Weights of a small transformer language model.
Size: 11 layers, width 128, 4 heads of 32, MLP 512 tanh GELU, vocabulary 1024, 2.44M parameters.
Architecture: LayerNorm before each block, learned positions, tied embeddings, attention and MLP in parallel, capped logits.
Training: a variant of Muon for these matrices, 141M tokens, 4297 steps.
Each number is 500 + 50 x the weight over its row's rms, rounded and kept within 0 to 999. Layers, rows and columns count from 0. Numbers have three digits each. The size before them is the row's rms in percent of the matrix's.

# down: layer 7 MLP down (transposed), 512x128, rms 0.0808, rows 226-309, columns 64-95
# up: layer 7 MLP up, 512x128, rms 0.166, rows 227-310, columns 64-95
down226 105:406490482501478590501486444420487476477534491526587472489476565551485569539446478416489502396496
up227 105:477527578513504443395527389482578463446554476450506448395477468537556569541510556544472449500467
down227 109:585530512474513477439534501511489468574576505472496485567498474579524465532488479380530426484538
up228 091:607514504482521492585319509563513490500448515522506477509438495535476393544378577567509566453497
down228 106:428507467565531588407524511432501566506455445490471466520491520538515531475459463501433567577551
up229 104:520602482507563537454467556553470402469487500478562562518449627387564477572545546561516554573506
down229 103:497490489590430446393585479447554567601486566531483430572477375537443467516532541504499507501551
up230 094:470496561534527447445553567536533487519491531466510503550576474511456507486550485492489478395441
down230 112:508563556511497567479574525410501540533475512525513453508489478468531465531524550424509482543468
up231 112:462370519442503495543542461525536503617518417510536479447476505534574478490544602499559470561502
down231 103:491490508601509460546470550503512522424484547458380517519515557453445523536559543501514489420550
up232 098:611446394435492473541475462462580553492557474487449407480477534564580446476523538476514606436586
down232 100:396518562499463556406413470524567493487494447451396584526478506465431586544498548491524605431529
up233 116:480452540481412608469538437614571533523468568457553525575496462478473469495579472460378463558535
down233 109:469467447501424564506529503441375559464587577506471584410456400491609509531428460564559479497384
up234 098:498518508514443497582497487432522522444519498527479531461498476401461401503529569607493511590443
down234 108:389470602587419525440531436501507499560528503492452449590481505513554526491418558513480492502504
up235 100:476544553466555406515517402435538504492561537587470483473552641532486481528480463534471480507485
down235 075:441456559433509445459453496465508498541463494413484521656480487503461528439564422578522469510477
up236 088:487424469436436462451445566433526558461535523499467519532522567530497494525504541525543507524414
down236 098:397596462575461568510456448443437535531470508495467454463564502581525539439507458507523480503461
up237 100:369537544525580513514507533515498472456501512569456525476504508490498445530512581531440524441473
down237 094:604507481436480524541580396552491607433450591508474407583576484506457484522490456471531485446508
up238 107:416528548504601536543489441477436540513433440524511557510557558433472518520519427569460471533522
down238 110:544503550457455519548570554482498495569446553550443512499406455527595478501470432466594406542563
up239 093:410532407491546523587523436581515402467467444558501500444549554467521619495509454471514518482555
down239 091:476511472477480462442563472450516573591534646447470558477510482459354516523494566585536388470488
up240 108:457425502503436529476533544594510590505550482491445444451479439566420479509592408485525505500463
down240 097:544436428472494461460522478502413540570446491424521524626546492492508513526455520431604472498519
up241 099:466453507454500472443459512532534464521523549540480517584427447407429512500501434588547468449564
down241 096:557473465524427427544516488493448533563481491573484529359476498494474508481546485499463550552461
up242 093:541526462606536497436534537517511503493448565530498556444489484452500550529508533557598475558456
down242 097:499457536518546466547649423491447450449476541428432418565524545509517514464512413400515473480571
up243 114:493504354513494510519512570566512494510420477462472517466461494529526544539546465524487516442450
down243 099:491552534497481497507467503422551529424562553472478448534492463575516489508452480447508447501563
up244 088:461423481519442442537412487503483566614575483410456544535483582496539608507475486541506571375516
down244 122:509489558443481479452586522463537504391486558635441426554535516501458473478501470422502572509554
up245 100:524435549519461421586507410459469475473527509487457534661475566495474481462448536474488523518428
down245 092:544530380534523605531341509418497479546504583522574510448466422404482465512549560568523497497546
up246 104:480514521510418442529492535453476525440556579435545460585411544475508428564516484496510518472520
down246 096:424453530499554468477552450419607402474459454551528490431572508520490515338531506501429445440531
up247 088:600624444490529494467500434572504541488512489434481496487553521471476571531430526481469483490440
down247 091:520501507486443458587551544389544490527523499474587511568564505509579507434499463512567524557607
up248 110:530458485437500604484464605499520428488526520491467446384497554488585417532521585435450564526404
down248 093:544491542486518441493434468621606507481488440561465603545532494553518464513433522598531469472548
up249 110:549580492534561417508508494437417454513448567562472414444472390424514499485460524439505473445454
down249 100:491528474485533487533504566416460523505572544526526517460596542497551465440465529534439426570452
up250 084:590474494538501459463467416534505530473507540361542498470547518549489529484523480504523491484510
down250 089:507431532505499501545541609594559577531596451553402525547445460418470495539486497471510555474515
up251 075:445444489523482524512490540418563545429472521528393455477606516527545521527584562410563499512458
down251 086:529484429488466525456491475519465550546508544522424448490513505484460453452451476452447505456546
up252 093:513480569495497540550498493486583495432516460556535556513473492622488389407535500415486464555504
down252 104:460504476661549466512469517510504424530443506505468535496467535481512519439473439554418605415539
up253 103:430459540575486586490451499460520535639551526445517479394536493521589530464560454477478521519459
down253 095:543491528550437470545461561514484509447532533585430514473539523455474518491585612440457490486458
up254 097:521539557528595499493518582534471575512379478435459486477471437422485504514502509481476506503481
down254 100:489447492559472500472550459528518429406425526505524512480497453560440490556434521431552493571500
up255 108:461587524481455469453491472636570429508479427470492541422520523357499540432466505430487497453474
down255 112:419411452531529465526481502560547466481519484479431491445423490510501367462398517499577558469580
up256 101:433555556505439440487521508566477487542595545529547461586429543429400417490475505472464424457546
down256 097:516447426437536492500464482575478445521427470586440408413529404540630485531543470556460532450509
up257 096:477539507532408579508502512497524507463557478358518518546450493414499442461497485567551497443491
down257 100:387447545372593488509447407450480484490490518481570494523527574556476589456514495528541497634472
up258 101:492490427408520511546504560508404531438637527482557625436458482453473553477515489485501482458475
down258 100:489460621493447471538446469552546524569465525488489395461500497590436509472481576538512547521526
up259 099:430557553466483517480547525574459401473512521479482532467501502596452466527546440588519542456464
down259 094:530428484504560539433509415467527524545519544467609548525469526453499509552542413489483501600453
up260 090:470580504509480601556476489469512508441522507479475418484444492444537490525572515525483481495490
down260 094:538465539528547515625495467558453470560541517431505437484480533555349594497511422481633524542507
up261 102:505523545481488464510467438551473479559515442415505414582540475481417520455512591487477454477506
down261 106:542519485420494455545562557382438523566495552528552612368545460453541443526418485584554482468502
up262 089:569476473564520379574452496486476461404469583487567561448453615517501432483539510583500441559490
down262 092:481436456446432598482564493465531523479481479444500386491519479596528517511488557513446536484544
up263 101:423500424500547498541501511548498474392487484489460450497476548450553564471490535481446463556399
down263 097:512473458455381516490562515513547420450561491550482497481539463550515520490512532451446546505561
up264 098:439502496477530466526510568527676477614475464563512488545485527566480589490418566485418493508479
down264 112:572492513539485509476419462576475518516500574403543461477534458427562504530576468442513444550542
up265 094:470462459521434541532470517458572559567622491429502586508478525441498513480458576451474516493538
down265 106:531495513481539521569432484481440522424436487598545395470487435571665542561472512495468456420586
up266 100:391471494518466521535459459496471569565556539491507599502421532488454529485521525555473487547403
down266 107:474535496477541549489449590549501547472453503475536424517550458520559406429466509495443510514535
up267 107:456464485511489542527440464436462497476544406483468513503444559418477523550576452501510553520441
down267 092:452534529501502554452517564542509421451481552547515465547563561587530515548569485383530480547454
up268 092:433488463485526487592368497538521487520491500451502570532554602449521477473595487495580398534492
down268 092:436471571429473597524460485565528512476556518488525397517447578545597517499435456531442509496557
up269 105:461441409446461560474529559496587489481469520501597566394442439515520497458510527522448538485527
down269 090:459587423530483442533475512493503526466545533479542489543495557417502633536559467403514553573544
up270 101:545497631492505518481524496585501545480521502415506584451441532460473432558547478485479534474567
down270 084:442379482459567428472501509520492417450417549576492446518562523513431558482508443612584492508514
up271 096:428463483560521480459518508489416460486509421584468503442546512514520518523605539558509542464585
down271 095:543579443467521556466452534566494430461493510462585486480427540506459537512452486445472457581429
up272 097:533479403494491472507602591527520574541581597482523640487515527477484435494368583473579578508461
down272 088:410481463608615525522410523514486468507479432481481514508523531421572477555554475606505481472476
up273 091:452514452497476526496462547442581559568475453578445536500572518466524402441482527453610545543417
down273 088:494413454540558472489523452568502637529497517532482477555394510539496545497515514498515480483334
up274 096:372589537504469553502477543538540519467523501454510456425405541572422536464532440485419433432476
down274 096:574504519564544514492477504458410455507511522483457530545471514458508555510548518410466458429446
up275 101:504544434531560512532528539444512367492578512478516577502494524464566553444513481576443555490492
down275 105:525582525434445622521465388645533526450460458453474584478471369572483383531454442506547570551546
up276 105:479503536489435470551615482520497427451520597537484449508451425581519456563426487547425422396584
down276 107:446473526507499510494411511421492436561566439563450523471494473442465530417544490536421486522450
up277 114:478497493482534420522432495545606493498490460464585497449517520506394502439467496455393510538483
down277 110:466494468497501548576482488517453530443577498544495453489533420466473574409397524560511452443525
up278 117:517490552558452472420491467513558522508526452480564598483475542559418488516521584589417500494417
down278 104:432517576477560541430482534465429542489605525547492515438434452548498527484514526467508488486498
up279 114:461498431519529586411530619507584534518495546436465466463525566513490463480500526531565517534440
down279 106:404408501487491425499429470459507485610502543474457470496553558523379505556499438546470511583521
up280 114:550503509490436463374483539511542499535485465539467522522401506411470437449472387477490499483545
down280 103:518486530517608520576495461547623523531492515534575463559509466490557423637451502556550428481466
up281 107:457515481483487542565523370586447566508493487488496497536492410466455448423427528451477501376528
down281 107:440513552551537463507552515470520458524418446416662464606514417441494532518524496469523509540484
up282 102:554443530463471477546532471512471573508520550503473531518470483486486588459542561581504480466462
down282 108:516523460578556402436466466516574501570527474569534513538415564429394535462491469473541506503465
up283 103:384575453498465440493540407449485510435481479468581452567467481591601458501530399604477415388506
down283 114:533509455558492469417463563465492517544481566561400506401440513317482503528569548438548530562547
up284 108:410568458504551398600601445502574525551557503494476478500529542408446590459545474514507500529409
down284 104:412506436508389506519448508414535468493560520602473494505510433570601447538443525485438545518547
up285 081:514526457545598501445394516533439522477505482459463573468521417462600431493533458481575460450517
down285 086:497408531513374526484633499464571422554561511501485399604448506515464483488597530409471527532607
up286 101:529538469490558418440474399527506532619555462525492528501478450452506484498518486456474495562536
down286 099:504487464459472554569494488549471479476472378572453499470488477544500486513392605465487495479506
up287 096:457574440517535468543541523497596475497444427500584558487488574449459457524512478455502451542464
down287 097:408496519487472469587522440562482483506479492526498503585448449609460422573514491399499538464593
up288 097:575553453506530480603523481466482455559506491463511630544465504418523601481440564477564550434473
down288 101:426428520491417486504505513485537542461507625467423549397545460576470522543525492456420516510498
up289 090:609480512535453447475436504418429510540636577456445469510438487500379505515492498480564515441485
down289 099:443566474461533434535558486534460514448508504385413500550509481469588513460537570473497477541502
up290 103:461531552452504524437492528507473475516490502537395559505547469502474407493446457430471491510508
down290 098:509554629502514462508506535517522535478566550468562515510438565420518523505463503529608491557594
up291 101:455476467515523495466560531503567458459488560528518442490544543407614383493477551538403429530574
down291 100:488582476520515503512554455535555459452427473581449530471504560432521529412525520485595579418468
up292 106:493586495530529457422493527549557495504561543530509464461412462430566537595562506538457523579490
down292 097:528471463533471445465556416453545523509476455494462411523489592496520586518531480482542490513623
up293 088:438613449566476527575495555524559391539572459497478557464513539465468521450579506586552526514479
down293 082:488450519437395546425367548500514574444474498395540363492464515584396498534497517516486568622435
up294 109:468559479480502472473398477503588443515455505476529682405451459398511496438458497468480496509547
down294 097:438541511479511415512496511583492519382448503458566467525537450422449454412511510565434518524487
up295 105:525405415516475499577488523601618404460532486490451556562479499536406495467617497424485531484448
down295 104:499502439525516417552394486438428488493436487561578495490485407454569396472428499601571497545607
up296 094:533494530476576476591508537479447416500490464579490452549569485518475556498521453602495502464558
down296 098:564540542474480498463553407553529508454477454492552522551483511594484417481484536500471502467554
up297 107:440571464566489620521479611446589534518505508377552552449564567486481493418552524421526599504506
down297 101:481503493517507494500514453558521489580529481597516472556489468441455463423650535610476495501459
up298 104:440488542605457420536459524491446433544540566555399536485504468530496570491488508412440488443456
down298 099:568544533469399467558517467558512519547518568553536571483451452507533544601578425561491576446460
up299 112:541449518501528534545525477591532484454488506518490428499502517421510490491483454464460376468444
down299 115:413464588460464510432536521455537529521509451477491580518479489461506557474403565429445447615535
up300 103:546388499453544507494563544467552566528516539522482500461544556429516407518508532462464601591491
down300 105:512486449504439505493483481493514588537478503559417518446552385560568466470545526394496456369565
up301 095:503461496524536549405504471604516623618547498527479621451538498445403454477465495529427619460446
down301 112:394515466505505502513486470492468383527560544562572401514432504515491546474477526456523443528520
up302 104:466427412383492506465551430476544491449582524493616513534516496458553478483502493473463537510503
down302 110:552565522541511504472491489519436504419517554483557449509506509521497502541507442464457419549508
up303 117:439654501477483522565454521561465473461439447545452461491454495461496488439457497513376567491487
down303 109:584500444518519549477487435428483508495542531475505573533548622453495501456483480539557472466469
up304 112:430519490540564510542555539518591577526479536471506546514590565500490564504589488484383547440383
down304 108:512481539495540487492523552410483542400489549484555603543590471458530539425421423516503510550463
up305 104:512506486469595430531504441472475592501469570565543495475484475568462491460572497517502575541528
down305 096:498555532558470518503478454525426512510478443521464431528542456585530507558390519484433518468426
up306 100:562453492473463467452504509518565471400563467590433578508584506440467467481440524537422591428530
down306 103:450380560529537470405575532548525531508555497487427491546443448583446426564455512478538447538535
up307 097:504459524501519569507503500504514422407478527436501444518503480403456561491539496561418474540525
down307 102:534530380460390467495515502473424426436530460593472461534515596549492487454447471550565473500484
up308 114:536535490492498495491539485494569608588593522496350547519514524417467435545460468468578541399494
down308 101:473539554563537437517467482451514514372474548462537487479501525587494529502489474459493480566490
up309 085:397540424403464494555527485533535447492569577518492548486480466435567598517509504526421543529454
down309 102:546498470497583498507439559514491588490523556491408441502401436484456462567499454411592519499471
up310 073:539502567491607562552513525506465483520529456510458544483489547466479526396522443576530452497481